From a checkpoint of a small transformer trained on Wikipedia.
Size: 13 layers, 6 heads of 32, MLP 512 SwiGLU.
Architecture: RMSNorm before each block, rotary positions, biases on query, key and value, untied embeddings.
Training: 151M tokens, 9198 steps.
Each number is 128 + 32 x the weight over the matrix's rms, rounded and kept within 0 to 255. Layers, rows and columns count from 0. Numbers have three digits each.

# layer 2 MLP up, 512x192, rms 0.0961, rows 315-408, columns 0-47
147148174156071130129122199159176114075149098083149101159061154116133115115124176068131161120119151112132063146129153141094121169154085152150098
133118110163116099101129189073095106118099179136144165113178148150054132119139094132087104124100128043156135186137153189151178081169123114110134
121107177089100112160114082102163093130050132137130130059140130147134159162154162102114105085156103220066152115125097083081164143091162118149140
188084132163087094124218122123101179023135055099125098199060128170127117100092067089116175091119150117135114153114101139125166085131176174119151
133148133104124120125138125138170140139161153170116129106108107147145107147075104110115151128153138121102135165124120111133135121178165134122133
051139094161107115152126106103128140143161099178121060198140154179064171083146108116124073112153075125138135139090088122069114118050110074147173
151139121141168159146135129120116097170095145077102151146128151165117116163140118153127135108112120143108116155175165134119102141118191143086160
115130147118150151142144161151089157130160093110173091151161138059094113109115142145146166148131187116145115086126099114054159157117034195149201
141167152141128146149144130140122167120142148105150103097165156159097092112119131087104194123110095053115103138139150141162113112111160089110103
184190118142152096096144096125071139156158133114103102112148082078129130146119105131145130171077146173164156135140113162145120101088113134108168
190126157105126156132128162137190172114086080157096071158147138151070109058124060142150159097169128116108075212102126077103169110151134153112137
088205111179145127085108143104142118029129110133157086111094148129152093122113172142137214128143136120120102091129179106101116164129143137133109
169110119173116142137131133131079117065137188126168158124038097067139065153172121197120127062092133143127127125098089109050158141150156135135135
100164151108159182151169159163139118127151146148174112062106128116142076153128160073131096104031204084103157160124154116083140173164041107140134
105152080030105141165176051144111113178078125135112177134144096170127146167150195138118099161153075115127062137165148132086087106183122085123116
078162149119120131121146112150149106119080148051128195172082054151178159132120144110140111129084208180154064090052178090130127183140079077135080
075130159141181127115134103112107131153160153117066149124091124087139103114109149137120110160173096129119145085138162100133103066141118104068181
166096173129122113130117117164107077108113118100140199160105149143165135151097093159125089158139090123150154116130130101134110087108103121083110
155125112109170095072113132215106109145152084070063141189063163090165185133146115099161103116083164145144069157132139046137179167170126154101134
126108124073070078147141182180134069161060113107158143136114164134167120141131150131106103085107124184083119082124098156174138082147167166145114
139132146115157141088053164180130149161155140145085148093105093111085126130095150167166116166102129136157124101170158116105135176110096100149111
184076123157107068135026176112083166150149093113103073134090085133103169152098090167095118055118103116074140169100141158140034179156121183129099
093105162118148091131144134183179133116144106125113140103120113135133122132172091097113174102210139084105129129115096137123124104154145132065068
166140184148073105177113120127123109163148160163145137088067135103118184141123110100128178100104079099156058110143110158106137164097116123100075
098118138136135133142152135152062086168124112083048106177153056114114093172149138120084091120079160102170129147175161115126157143118141111165168
132112154129137150080126163112159080135081106070095099132158083109151131178172141105118163089092154125169181157082122124117110142127083122076101
094083137089102127067184097149117125141150103113077186141106094156039170162139124184151095120165085047100165189071163114101113122153141117082128
183150105058139108100125109113116124146110096109123184126081113181159104138132124180105125173074172158158142151074132109156161086101067117144152
157140088108166133118108132110145178069184164144129140086059126072114085158145106107159184165113088058094143105122034162115197080144079136225175
155098107156101089164159132125085150132092084158101135097138128093099167110116167168134126159103118136147122104078083125098161099140112099138128
120124172074165122125120117167155083120115162087060139107127139126189095173132159113136111130068126102069174138155183167130141099116139170108153
117076115118124132175096110105111105158140055115132144158109122175092135163119089175109132100144121149061135062183130084125066136106187163124115
133116096144132170145149101123129162075110089083129183161104083169105121077158119146110095125120137100083141158134167131096111095153152115155128
068181160122190141080154113148151153125073140151125104150141154118112084121141137148096177097136164143160135148127095129064154119142075130145108
081097121105150116110076133155153153145123054131105094138133136115135100116150102157124096133140166126196122162174091130102127200086145140121121
163128130130138112118114111093183176175165140152147100119175117094079116031143147132134156156122155070129088183090105115157089110173155121149134
176145073074208180117073130108131142158150145107166109085154063166094108149073199139151133106095117135161089092152091115154073153138155106140140
124166104124155167153182118099092088111165120166154160172094113148085090150089141171148134120117111144127128089144119150159149084098097103108143
067117062106145155134129084176092137169147198151090153142044102089057103133096152115160124170164211083136107065183117091113173143147159139161089
073145155114084147186104125123105089081105115100144148144022066112150136211116137094117213143149161124124147119114114088137111149144179129102147
157141140150131138121146138146095114136128170103101127136102138094092085144162106157154170126104114177163111076149130112116199121130128129111116
122140089139134135153138064101149126125114181165102126122151145150121172100093142107164115097114166182112176123137124151117114128174114089156172
113142145104175168105077079078111135095151103128102103136144191149134157116146138167160157104255108153113145129132138127139116119091143129171090
164138094094113118146134113099151147146127152130117113126128142165108142132081100101121165110140144145117107157082106122160107114103173139141121
097111187151093105104158106140094178166141169166083173124102161119121103080189149127122182129133099113128119173178123120158185066090142132161083
178126136068140142096102124153191166144112122088104115119080103165099150137141086128151123084137127150078097089168152155080121121113140118145098
119128073090044096152130110087120137163192103137129084153123078099132105083127156088104103142093120115184114134114134167179088139085088140136172
154137118094068117151110150165128036130151151172149094169186153135145100133158173103115104137076132066134101176099132081183143098175147113126185
057189098141090121105203103106074197039103076128164125172114123083183142114135174135171119118107130141147097129159091137156164133125041137181070
109108133083130112086137134069100154072159132150211128134174198166112141134093124099119184139135134102143224170106148114132061134092137094174136
139140081064137131144150130137113092115128138099169133115120156139114145173179085120105094076099138099104110163128106118136068084109102136098146
138113124175173111110129162091055116163120134149177144106179103113097086085096195178160192153148124214132130081135107110125141103146093167158160
145104094171113121121133108111166143130106142146103106136091173142146173173118151156134123124066145109157146136121145082122166133129071164173103
171125145136169147105118122183150094189112137110142108106114172108118098123155152128139070145069094106124092163140156114170110116105168164081142
152139094113132128150146133095131130093131142199150130119146150179138172088160158134168168125127078095122108152104099170163074138123117184132111
072136102123100082096110128097128109183103114140195152146100107167181128172131142051137118203115148168109223144167091109071125166099105148132089
101135175110094062045119099097124077120061113139132176124143105137104111121077138151080099141144090134132200134173165091098108079124063143106204
114109122139148173108088094091160134121169117127070136099146108163119128168086112139154179170083075089175153129154139115143128185115161096149133
111108141170153097156134164094156209111139075119134146096067094098121152117138115119171160124202137109091154122161124103125149145104116137095146
116124130127150110137148103149100095136035110142070131161118148164129160174105098146094082092099149119094161187141167140132179100105140162140142
152096126129075110115110148096143107128199057114113192150141081137123137142132127147068107151141108128144150116107160162112154170139121116143167
102136087094137157129152174166095116124081107109125129081103110155111180141199135135084089142086143085127145183182182181140117142118139145083151
135112119161074061167071117121134089092097093142150132131058148140129136167126161084134163140077123106115158140080115178157130137116134157094104
127156065158135118130071133138156125164072157092107117116152078108159097180143172056108105124076181131125138168116120128149125155094169125127142
167131118107097130135174090167126141126151091146105103166119151180106141119119077142118116124133143096052071114127105111083120081145134147162116
091137155154143149099103136131115150103126145095138143140139116100103096124118183123133131161067117138140102147113154147143157152142146144085153
091135096148111096122124173112138161105181155214107143101144179101071104077108141121124132158138147120149125145142096118145138185125117121124128
137101121143117155138155110183103121159122108126124126171186072137070144120134101119142117131160073133120105161083083128081137137133132091154105
113124115139126103170140084133123068083095121093106126142068177175191107133119118118088111203099189090121152146108116086105087192124114150124145
190108129077108172131105129146110144161125102162120205093144100156130175121119139124112140074137091139094132126123123164166070111142180117111178
133138173113174141140103120063136148135069184150102081176098091086129154116059084162178133139156143166161189153121198123112155122103122158185156
130098103124148136134151098106105156130103151129076112143114108099111168127152238086166146124145140142131122138176077120128137087073149163122142
118132183140110104132142130091132099139144073124149168124118096160130106109095125150169154107214093143149110087141126101150133120116144097124107
160078139125107111153109130140111050073185077077072145161072083155124106079142132079161121105159119160103132152092111135157103163155157093126136
160134138120102179151140119030118131102189157140160107190194079145120104152051184118135119122108123112175127064109075181187153145123129064120090
126077176218080102138132142147144107073078153127091118167109123107188093176151150087134169141152211045127111166108143174173189098137086163110110
182089126092187076101084117102127099137041086106136134174139126178165159107156129133136071149133130116092173158106198093101110146144074185117140
113116050077127085174069090107130143086165113206160093061115155105111125098110056148132168134131129206113169083156149149131145147117131153161184
162097149091176188139130104126087187154144138059063102153205093116085146162095109185190119114157163114162129149121126084123049155076117136131146
134122147172114091127129188163126156165135154127157132091120191135125148164124112129175131113159103183098071147223113115183156066135139120102076
095161092074089171179121128124112084147145108185128141161101096107135110045104105109094155131115193119122077150211171080088051087137153039129105
178191165140144173122143133153113105100128089134154127136109136108181111159129112111135114130113140161113175157156154135090141123121121081134111
174110129100121118128143168091086128147091068104121154140097123182096125136157071144159110098126129164062139134111136128159146123143132130175130
159139196108102110149117150141074134095094092082163112117164063169148084105129097097123165120184083141122098149112137169140181095113106160119138
153112181162129148090094142085105125119064115167115146103099150185174114080127093140115152103082141099140172133117167129169141165163102117159133
208078104133106111141188129098117204103053118167130088149122131126133154138177094167117120048176127099117079184150131124101144147151099123095075
141111164126141159174100181120101092103118104094100075174181129097140126119137133091124183158137117111087079125114129126155104132144147118192138
118173086189149110117118140143161196160106112169117110144115166072126161125135133107151124125119126149184139101105102128137169125159160137128154
144142103118124114115120158087047140102151187133142121157089103108141149137165077124125153163198170074139139163156083074108146186131083147112099
124132059123148175161086150106172148095191118128093118149102101184177209179180146144065112149075153164096225161145086107126166111142128103185157
117117182150205086107136151113104168127103054124108051116135138119123139090134096160135081128108072127116153157090155172157159129054141164125126
130136105098128135136135145162176124130104146109117183158165184130151104173129127103099103115089123095135153162119197167100155152088113113135113
151141138126136195154142126075153094116101125091121182130069144196130190130084140173150099169101079123145125060111141178112155149102163129107116
161108125109085095161112149104114107101148103200145135095156112176135143120122147118133161108173088127116112136164140124181073122166114119130113
# layer 2 MLP down (transposed), 512x192, rms 0.0228, rows 315-408, columns 0-47
151149183140091132124104149121126151138132128128130117168113145112131106157158173090129129117126151111133082103137111167104121114146117160136154
105177115139112079134134135085119160126139126109122169117168173173156088112113102170118145122142151093151101151129106132123124096173092159147083
155165120076090110109138103100157092113118163104133116128110092145119116124133117156114120094053088153120143110104119130101154175113066119123082
154164145162127087100161146116157168054168086093117113161089111153113123093125066099099181121122140124110097172119134149149136097144210118151136
113164146162156116088143088105141120076096124133141161171150110114139120130137140109109139110110147116129114137122153150161104126138147162167090
117121169184144133054119037087137098110133144179106094154135103255108175152077127134101135103142127194116143166070092137066143119122134070104143
134142156126137136147151126144140142136128145129126146135142118112147112139135116105121127139121133134140108117126124128134113133129131138152143
116099124138104163121142150172148148117155183139079107148135160052142131085104113165137107179123198138070170087114122118056131189146097162111141
094093160133125128111124134132144127142106147120109129127129108121151107141136139140129125111110146127121158098127138131124132119115133136153133
152121146117118097094136162161117143140090138143137175106151143133081094121129149131154124137133113137125139138117113125125172133146138120175164
237091135179181129137156129181104153142137000119101051178155093123054115124140021121103144136255120115103083193132122121045205103105069106122141
112154129136134142145119129126139113169103093100152140114134101169156129161102140151197137102127126128124118103128144114098148127126147118149116
098193101122155151064121112107098072096097154140124079183128116087145060198101127118140135117102085145142140147136111120139144142097162116121143
099182159085071128123229142179169070149115070214217144092158162150105079125135155027237075131104101079089164133165112096092152117111088131146139
132146129092109178120186146131131104139128133126127177127152099159120158157146128123141132133120077117132114153103131098097105120124136122131157
095103179081108102127131110083141151147086072069110255178105121187147128107069124068100124121113192113123134160064242153076133095113117146075089
130198143167122116100109202145135112082188127127117115148144141079078176075165129138167134135125100165161164113153141124126137064156083135141110
137089136113117125136163077132144108148102135113176128165127133116173130135152120122160147177136090128154151131138139131142107093130160126108168
174167143044138104058091100107174101137132129030084085215166165106135160180123143142093101157094124109152062099111133098169199122145145165157112
120168160163153144131129077132133206150111101138176194151151167107102179167157132136075202164166075111178137132121098104092137190096200127083140
149128162168112170084055154093093168124135126146156136143126143152123116190096138141132156082148102154123182109121120104168168169212111168137093
172056149188126113155093154121110174183113153158123089139125161144162152149137160145136128115123176118181192111109143191171100123124100165114074
153115106141099157164115128116111127135140110119127108122117150136141144146108136121139118163111112138086168120074179135143161138105132110122152
128149137156117114118124119114145136117144159130157134097126105146116085168128096127144149113088167165136112144134151162133104131147153079091138
115166130102126147108115186134158113142068104153123136128123136088097062138184107101119087126140100097103117165142176088156183096115142174072120
148151150115184174064118116114159093155095115113128073110145094182148158118128228125156153106141108114200230133123006095173070164157059133122114
112187161154135103158113154128128117067176115128185118105073120135112127079157125104137118127096117085190143138099101093131123201138089087094115
150175127147091106151187122095105155125139140138133095125141138164170108124117142184134138216145181149146123154081120113135142098114021145091128
139121017169140104124080122052118084066085187140110117110113071204026127133089223187082066125032083109071150097164078210128100172189069148172021
133090123136140135133114130136114134106103126123127140121131112139112126142098145144128139117116133118116138135103147116124131102122132147125128
121105161187151145149160134145171109075098111129135122101148129161172127145115159116116088124098108133140172118122110148152143101183176132141137
056130083140140158141130130079082102129128138113066110120106145114115079173067097188104181135174141153095157064196115133106062165118174112108077
119117133102135156130108111096107117126175113108132113097093140157078142152136089150151136146135127147102064133158122134115098140155101129085135
099157122132139150131152118114147139125107111141109151123153123143145120124141153128116145116139149124159128150118119108110158091140080150136121
105119146161143123117078113162117149142106116105135148143154105131121138155118102150113119132164100134152100126126129127117118144131145137108146
099141184128108126092145140094147133134050099126143139136172148121173145163137142108140142115115091191120142086144091144159105130149119040187154
125124160107127120134134127157152109166124126103162137141168155150164117125167128119167126065086124137092112150120147134146124118103119146115125
149161083140164169149146126138103096132137114125117143155122117162093160121092132146163125087135098073145113151128137102107109090092096129101159
148043063077068136120096143136122095168207173158155135163092118102094171079110111109124066104158118150147131022097142185131127137162191186189148
178123140182109102128180173115145135245156144072082153120192154169183130064223136145191103053144100152091145148167136168123116136133172160197064
094135120146148098122119103121165094142146100130135114140120105129149140126104126124132121115144144132138137143133115135108133123111145142145095
141120121149114135153122111054142190073136140156128143165144145171165112122129136104126136136133137120131106104100190098097097137094102154115133
160097154138142133113114107154114150149122148142112163139133138118110112126136118170126132134128156126111126125116109121123091136143119106109072
132128142119114131132133118115139098110137124137127120126144156115144130132116124106111135137138142125133125126132139113130131112123139129150110
126126099112128169084099128083146105121122106098147113146127088125109119190122137114162060144154157143140138075125142135121123144143093088088190
096176135104163123152134125131084092102171103156132108178135128127124181157156172151105138130128141107145111118127085122152148146134085119144138
191117175179167162062128097090146091140122090064160128097153167095167154115099124159162153144169165098122140198162147117125165115128176167109143
146160110024058143115086143093123075163099150149154112187128094140076186166126107150172086136122039113118181178126175151145103144083154083093171
063058095082189131153192157099102158120122071128140137169193169081096158171026175107185132101155152192193130204100140210156103153229103126189133
148132139152127080100126160080145077132140150137136116147169231155182174084070168098085107113067194066057108162168133091098164135102138152115087
127124151088107138127176164075153096154121121150185119169146088134112157126127187090110122090097101118141140097171087119142089130133085159128087
122163134164169128125158138067042129172123146153136115101178141095133052055067176153131213125163119187119140100162093126162167078136129162112105
116098119127128071134157112145118114171184135131077129106112174117156104116088146134193166094103147185162159187133148175083137110168070089133117
127199093128125100116127149103081092153146120152139122153082110142133133111086127138117143140123131132108130147129145117124128084086110098155120
127111091201122105052139139179168098139127053055156132102081090029102087153105024123140104136208234182127104124092173092117190124152166057082187
061121114139132109091161142138157117204083116183205139164120129129150103157120138052155123154103115137139255187162081091093141178155130157133093
179130108146161094167175106124111161156167121107192084138085107127173156145147111139131168106105144120129125114074148118167212140146103144134118
095138117080182159130116131174131143121151157141125125108118125051114113097158126057117096111022123129117102132137137101132188123196088126141110
095091157134100100118118137144134140139134128139132119147124090109081125112120095083115164150135113137102100116126111125140111114149133126107125
132116151168136103167090122159123101182118095130097151149185115120110138134120082100152147105132215097063119073129145076118147115143120145136143
117111143172144148149136105217064121113170111150153157088123129119062141160142137072156111132074075159061157110141078144138123074139121138072122
125180135146124125148147105129151072115077106127121119103139117126105132131163139084117138114095120128099144113109159126150159150147077166138125
154125114116116073175147129170153152101102152122133144136158063194149150103115194074175103162171128072156069148138070157116093092176120151104116
149120068107102163085169139129129198156122093114074140119084163120101117098170144117070105120102187105139192180079106134137084189148098155105084
170110136165073108158143117142138115116127113142099117098127152155099140107149123142135108102103123095113086118152130153081146119148108123181153
110133140108147139151118118159142096124125111115134174148116121126121137126123095140127132119157128122109106143110124121102148112132147121149112
117140135183139148116119172074148123144151122107135153134034130153115108121163118166134107112078125100101132182144157113147086129094089115102069
153120186153158207107142151121129123109114200111169122092103156078077121218138154133102135084084080162127149103154130154182108122149104124084124
144126156071114165094112076141180127164091169138137193170174156188168240116153052153144137159104160161060107138151050080062176157133172162173177
147122129155078130107167107090137159145154092096147141117125126089140128127107129134123159102142167171105169157151110134120158162149135137126116
092138112128079148157161157128168111136160127140103131133113160158100107122104089102113083146086142142107149105109133099158110146146150175172136
117118154139166144163101144137106112138122153118147151113167154119123116105164129121137114095132127109127109107139138147141123147153149091107154
090120132123118135106088155131159168105115102107109109136113121069100116145168158141149159149147098101141133080131128131117148175151134112102114
113069138142116129115151108117156146101073159140137171159188137139122122165168138148111127149136139120125102110183178107099118135137135116091114
093110086116077135093124127118160134100071150128095118159110151065135225106121091143120108061102095135098139171153129104115163133163173155176091
104121144131154115142124154100152158166131220180100066150175135109153151148184127145123127176168128195132115071085054079145145042149122132118124
128150130129120105074193136162137163168143112117120159100092134126110090134142073162151148118141100185118130163122120165158138123145093116144125
128101093094147113228037124089159123090136108178144092124061176125102137133139115183139133119099100158141164112129107125132154154176090182176116
148108115123132148097127130096114173115148142107160128135127127131134152129101116172145134128096149140149145109119149111122098135140145095130120
161115169143127134106145112122137143129131126095170141119122143148124144106132141137145133118144100122123103133158127139169130091108090155157147
141117060000051040217142164069117048017122174179134125145171131150128101092103170186165024113159120146105144132164147037071124097151143150137159
045056075104070113218160103079138163120117141167117113206164158131056221059233173151116161091129075105135037044124136139160120117098170221167113
117084210091095109166085159143149177141144174121194082136142114143154111114131126120129106119119148140152163100098064127104135137156118137148158
122129128146143106119103141080150110122163120163075124136105181163097176147107132129126148117109155174089114139138155106114097125140144125114139
122134083134162107122153139165158180127194155091060110147154092079125155178141131116059135142228191147093089163089088111059137107154166108103147
115145116141055174162078118119158164175099140137151164168152115131114164141112155108131091148125193148123138096135095122146139125102150097124127
106139131191083158128118155132103102113090113119083101111166120125083098153126165099126157133103127130156139131154094088135135112145123156120111
116174076145142142128131139175142148168158060159076106161122134109153179116117111093152121124127130145185177174133114108095166148087160166134154
147107119136107097123114141138151154129092136117148147154121091127129169118139090109136128130096148099109157125113139120184161107170138154110137
144130113156116178131078136099175193056161117114116099178109114163141178156185136135112125153115132099080159158129136090132153127154090101197126
108017181167189098191132145099130098069137079105108140110093161089172112127145116166078162099119045090153114170087131123162111132151171091185150
147143130103127125148124124140151146143138140167120131143111150098124156192134111098136122122112113115150097119134114128126143131120154152114178
040126098131113067101122125135099115130152131145116057100136147087092130122171154128137094093181205134141115150148108139094080143114122104125126
148128107151141143134122106162104149120117131139119132121116100124109101111120110113139124159143162149122106165126104109159110100132118104114152
# layer 2 MLP gate, 512x192, rms 0.0952, rows 316-409, columns 0-47
116124178111118186102120171089098150164140161136151132037100136122106144132134122124122116178112129087112159171143169188145128117117089118166141
082130110112095134108110088117065095181106180151157137095117141168132103146148136165130087147075118151205180142152164149119169128129141090097180
153057055096164149129155127137121208147088110104138094111057118115087189117137135153127108077102120127143113117126100117139105140138081170125130
126117143115136186098149100078133137115090084080124098138113144112126179106090158192104146190088189140124108117140101155139158082097122121134149
071119095136091092159131133066098082160102143169128076112134115222112167147094075152147112095171124159068127136110098111086129152098137105126167
128146125097167171135105135116106127161104096127157163097172171153080148118115108134134133147107116169140092140166148117147142127120182093098119
130128097104119196142222148115096135098191155201133079153143134145085115108192140165106080152130100162108151075118114158174101090111168162166170
172130125128150163099107142150111118101103145115148122125142100140071142116071126168134135092079207122115152166097187141135130181154165127116145
149116113126075113114186136134091131114190138180167151147129140123103165101134125104125097141137123134074157144143094158130080154129141154186123
118168144081090143138106114123188103128116153190125099108122162185141122096097160124111105103114113155130152160133135139139129142146147125130130
155082115096130137147123109096149139139168144146074136175189158095087162109164098130093118142120140158139151162102064180151125080154115165132112
136171149099158153091154097117054122113078129093095125202159097132078158165098065134135145186133133183177115126176170104134150157078144091139141
137121116144116100164121096115123232179154115048074162150136093072148170116121106162154184170119079131166138098081093128111122092153179067187127
133122139244079140119121152109127125126118118098116079124082161104131120134088082124147164132119167118079172127094132120097164121122143105164125
107114124097121076115114060113142115171148182145093133139072132152162087111121145107101194099179026166107082112153116156183130154141126136129106
149126080158107091140052107172150111095148128119162165115142107140139177191117125149133133094083127123146153116115124152053133221138176106123108
145144165073148148197184160203091153114144133149101155134151112111139115122136119077094060102108072085172107107159145085105074096138162088063131
133088126206112120156129173108074107119151078207151158071085119099109110062126122098165127073146073114126139172134178146116086086122143064132151
154132166106130125103146127144100124128108136107113113143117153145106104159100082152157076063105155144096158171129135178136123064145147150142114
118087108177091104083095143128094102131096131135147154123087104133139079164127162164122163070084146089123154112132115097114184231149096100137053
144141111144125093129140154106127165130135151183121168120095171123120138114117124133161168118079125108200145096137151155197129096142098131152159
165102182114193121158126160157173139190085178092118145097095160141144113127164094170152138145117126073121124101124174142072204161182147173104094
131087044107064109125106145148129126060144065091163118133075153184172132143097126129121166078125152173124145176140165151115098171196100140185143
132130171122151133106168124119145195133088151161210108131075141052096186144099075156151142104113110131135065109084098093105142099098129162106111
135110124140064091161143083114106190097182119154099157125151142172095109119156082191157098123172095104059105081140143135134122099131197098143170
085162129086123078112079146087122150153162102107203124177163109087158140070100109122136174154139122189122097067118050126155085176119098096132140
128154133077106180163096115170145118157150162180087144074147140145133190189146126161205096118142081112125105089099129153141134096102125037069162
099128167150057108147144158134076091138108032162102152152190133130103161108118099170070060107121125174144142141106163112113078173129175174098121
121105151133089130115142124118146110118111104130112200107095086149101133147080134169133127099162149160144165119144170119085151140177183156132171
102152096128077119136105117121145158130151125170154113069129181119069119122083138105133119124160163117189083171108116082110125188128085096172088
115091037084123123173161088135094137102127057057150099118118134167116117173156106132120156113135139137074143089120114151091116133083159155132155
156086117130154184154078129110154108147133102116101127062055085138149100122157048157164096117080131097135136114099153179090107179163124120153127
167112122084072093154154094094139139092172060143155121154162085172130167133133095180156145141166086153107125103145130161145154155165126134108131
086093134169135159088113115142127176179114110117160136117175112108127160130154151166199146196160143164103118125130126133100169126039114096164112
086099146090194168148146159104133130147049104059117147105118184136147142146104128114091175173113105144112108113126075145135126098113108157161136
087112184166150129111126117127099162150057094076079180108115147152137155095111149142134136119111141124103142155107174156124208127125103115115155
114136131139079149141107155071124112108129141127141188128088090170124125147094118194132141113128107116157159108116138138140138096132108118121139
127131031117073162100100139145107133072150098143139158120112138118087132097082141071136056078163207091105093082110158188154122148139156131109135
074147161090112168182128104111113092079157137149164151147021062112125137193121154122113182121145157131099134122110103081116091135165167145109157
115131105167113074117151046099076088061113129104104119153071151098149157135081111122130103168091137179112122107152141133134163142084154128126136
127068199110101114143124138107109183150108094184154151112122093112135105096099142101141197083174134159091156128197192091100124148147047109141134
100134144117153168137101094059067149143165113178125093114190131133109070086146056125161137118173066164167134155122105116115051139075167089149167
099121155109101136186127116134151143107142125139082179130158149089151144138189162075108132151126123098104141117119143166129155115152141106119128
114191134081116110124125131110129061116151149139143148157139156119197126157141162137045102201125143129131156098122151113097163140150154136130136
152131080131068118111116109128183178079120104093159150143142149093170180096157154183150145187092165088148137175073095153111184124120083114140110
161128179164097153068077133100147115115131107087181110136127155117193127075105134180161184121120189087140187185156121127118150141148171198123135
059127151207165132130184113125147196106115089052108146146064189138149135122110066113133153122166143159127105048155108142065150147123098118120072
184048158111170137155115146137134086194196173151082119126151119167065150166113121150122136080175128092157136155113139145115066123161196155113170
150099134127111094124132171108062169121172158122203095156171180187083133137091122100123123092117147132080156163097177130161112113086159157164159
136108140186149106105082081129179158212141120129098126101155100140115161091106140138163147157123027164136084103097132103191148142140151076089081
160087121141192132177132152070099123172133151127153157139173117117116091102097116117140199103117112208100150096107108105160139129117157128151171
135129123149083104110117092156162174121135146185102134137146074094139172139136123182137103178137127077195125091084142131129150115103105171140103
087159139123070142139098090138146060080118143129072177152114059142143105057114117118119108137164110173153158165112147140068117173148099099095090
151118020151175073126136121137134101151140124136168133142074071157185165101168188178118153132045101111137080167038105146086140145162077157142087
144096134128178109114103122120155146184067123173077110145121156115111079110200148077151129097128134122093167189161137087106106159168115105136097
038184157125109114107049089126188036118088115134139189123134221177116139166131167127056111171125096133163180118171146145097150125124098120100145
102149100101183166102132142171129121121164188142152107119103124072123115133212169092133085141029111130138106121114101098101176151190116129116097
094208118135107139176141135181115118140083175120154126136152121153078086160114151110060115145097118139205102120106120167116170129113116101121111
116135184101105113126148160098120179138128129137168158126179135112102131146163133142165105124186120109128153134148070092105094131120134114101073
114123144134146171106163090182100127160173120157165142106098146138090152186121169133153142120080102138112176075165106130123132166097115098103143
102094132078150134116046073124182183109206118071130162136109155149130174138073164151130128151184128067134133104135068085105104092143161121126119
180125110143075146106131171060117124092135097156142109167122170068148146097152113178125076118095083134207143140089124098234151139108127186134108
061145108168083107120096101122138146128123162187139135094109063127155137170110161150137095140078195119154073146153149141144114067126175090153142
166139058140129161070100116128154131146154123149150123112099141130104187093129083122095220167136097128139116133063156127116161118137127111171118
153120137113126155099165102115113132096128158118108196087151070105157141089116167180116124168138120169147141074112158170173170109104074124120139
137125136105126123178134183109109188165140114151154126065100177133149101089148148159079121090108160130163090148181097107145042129114037150149104
139190198169125164115148150080121128096100158133166095091107174055107139184145136186132174058097061170163088052135075165204123137141101175083102
118166090143110164160101162136104171089143147187139133110112102080117065095106180141106121060088133154149109088128190146155112107183125073106123
142096127100120150116132100122110107167099031126108208068071076161158139133143179140151141100132120177120175131095142126153108159109118131119142
141135132116112138102155128077097180109112097081133070161156107084123124104105112142156144072096143140167163095114168121161149149146120141138172
136090169143177137105109127168197147160085139128091135101133122126126105109138103174155099129170095144147134063112197172108146136100067138112112
094114163104105123128116135140161140134078105106134136086098156102158139160118153155129155116113082157134090057128122115141141144112132092136115
086130147147100087116082123151104109074157134176187128151118161167155068165134158096119142116138152114107155096158120122070168085131107150081097
127112114157132093094098149154165126126045087134123134124083151094163191108154129159136187150133154164097097129192175075093206150107135155107111
123158084076151119168128144128114092040140024092125147097057151159147123125123148106096148123081070117113140175146132123098056143118233080173145
204107143134156106118135105101138109143053095110096131150116097113167132126114118118099086157115158133133160169179157067124101120104042150121124
140118147128128131157108158060125060070168151127153106114106141152169159162121130154117133118071071051158092134144128136155120164155118123238098
103119102123143109132090168086115142088173081116202134116147111152116176101073130145149180106126067085151085104063116119110105143157104120098145
163110127155088137104104132102167171155113130168131153137151140100134151114100094122145126097154098143108085155100140103136149169104142117050093
198094105132182164209084131120119148116181168112107143143112103072143138120105082096145171121098148059217082120159132095109196151161150103144106
142180109132092090179115128089113160104110107123075110097066161132161138118098132120098215113083178097178131132126088181103174141169130212170129
110096117140136128075169120144130175171136172139032101157109075068115116126109183145095085157104051124229140117175159183139141189087076138127116
127104113147119144134132127123180120127106095108163095110132192137116139178117071129089125117082149147067108154149120119131088134135155114110143
106152138139152159108106141128153187107160124056070153118121128146158130151148132112092139107105190129118153174120121121106170200191101136112157
088112162125219100087155121129099128110087118112095129098144123137076131113149048154149142107119074122136132153094180130082114134193117136064182
073178175184056150122114148110082091081083111147156100165116143132159123184108140102116167143114154109130138107112091128086173163118101137135084
143096179085147170110134103124124097128166142124113140158156123156145147125139112117141091109114093143115171131120177096054111185101098117135122
171125120180118206179118089091143107142188154165085136116138174123110109151075144139149083081140137166090141121183105105098081165180145080134124
116160083134120110164144062104107149090157146154063058207141100143167191169159168197097158116134128133128192096093077146140165093121123091200153
182098062122117140132113129085104119131168206180097184108113071105095104129213122152140162144132135107129130125143164135135141136137066068156140
084152136219145133109118125144093085121098153111130108082133128104106109109135145116150176168152149124132162101130110138150167129149127107164160
098190086113086173169126122101150154077161077128122141145104113164139144158081125138152107161124167164131104056076115157133143227108160177117130
127136141143126171180155122174141130112126157069129133132136142133144106138126163131130056159117128091160086113114097145101137048131116105104081
145064142145133161151172108111063116125093134138124116121097119133144124154205104172146138127179136141103134149132129086134094109178141137174150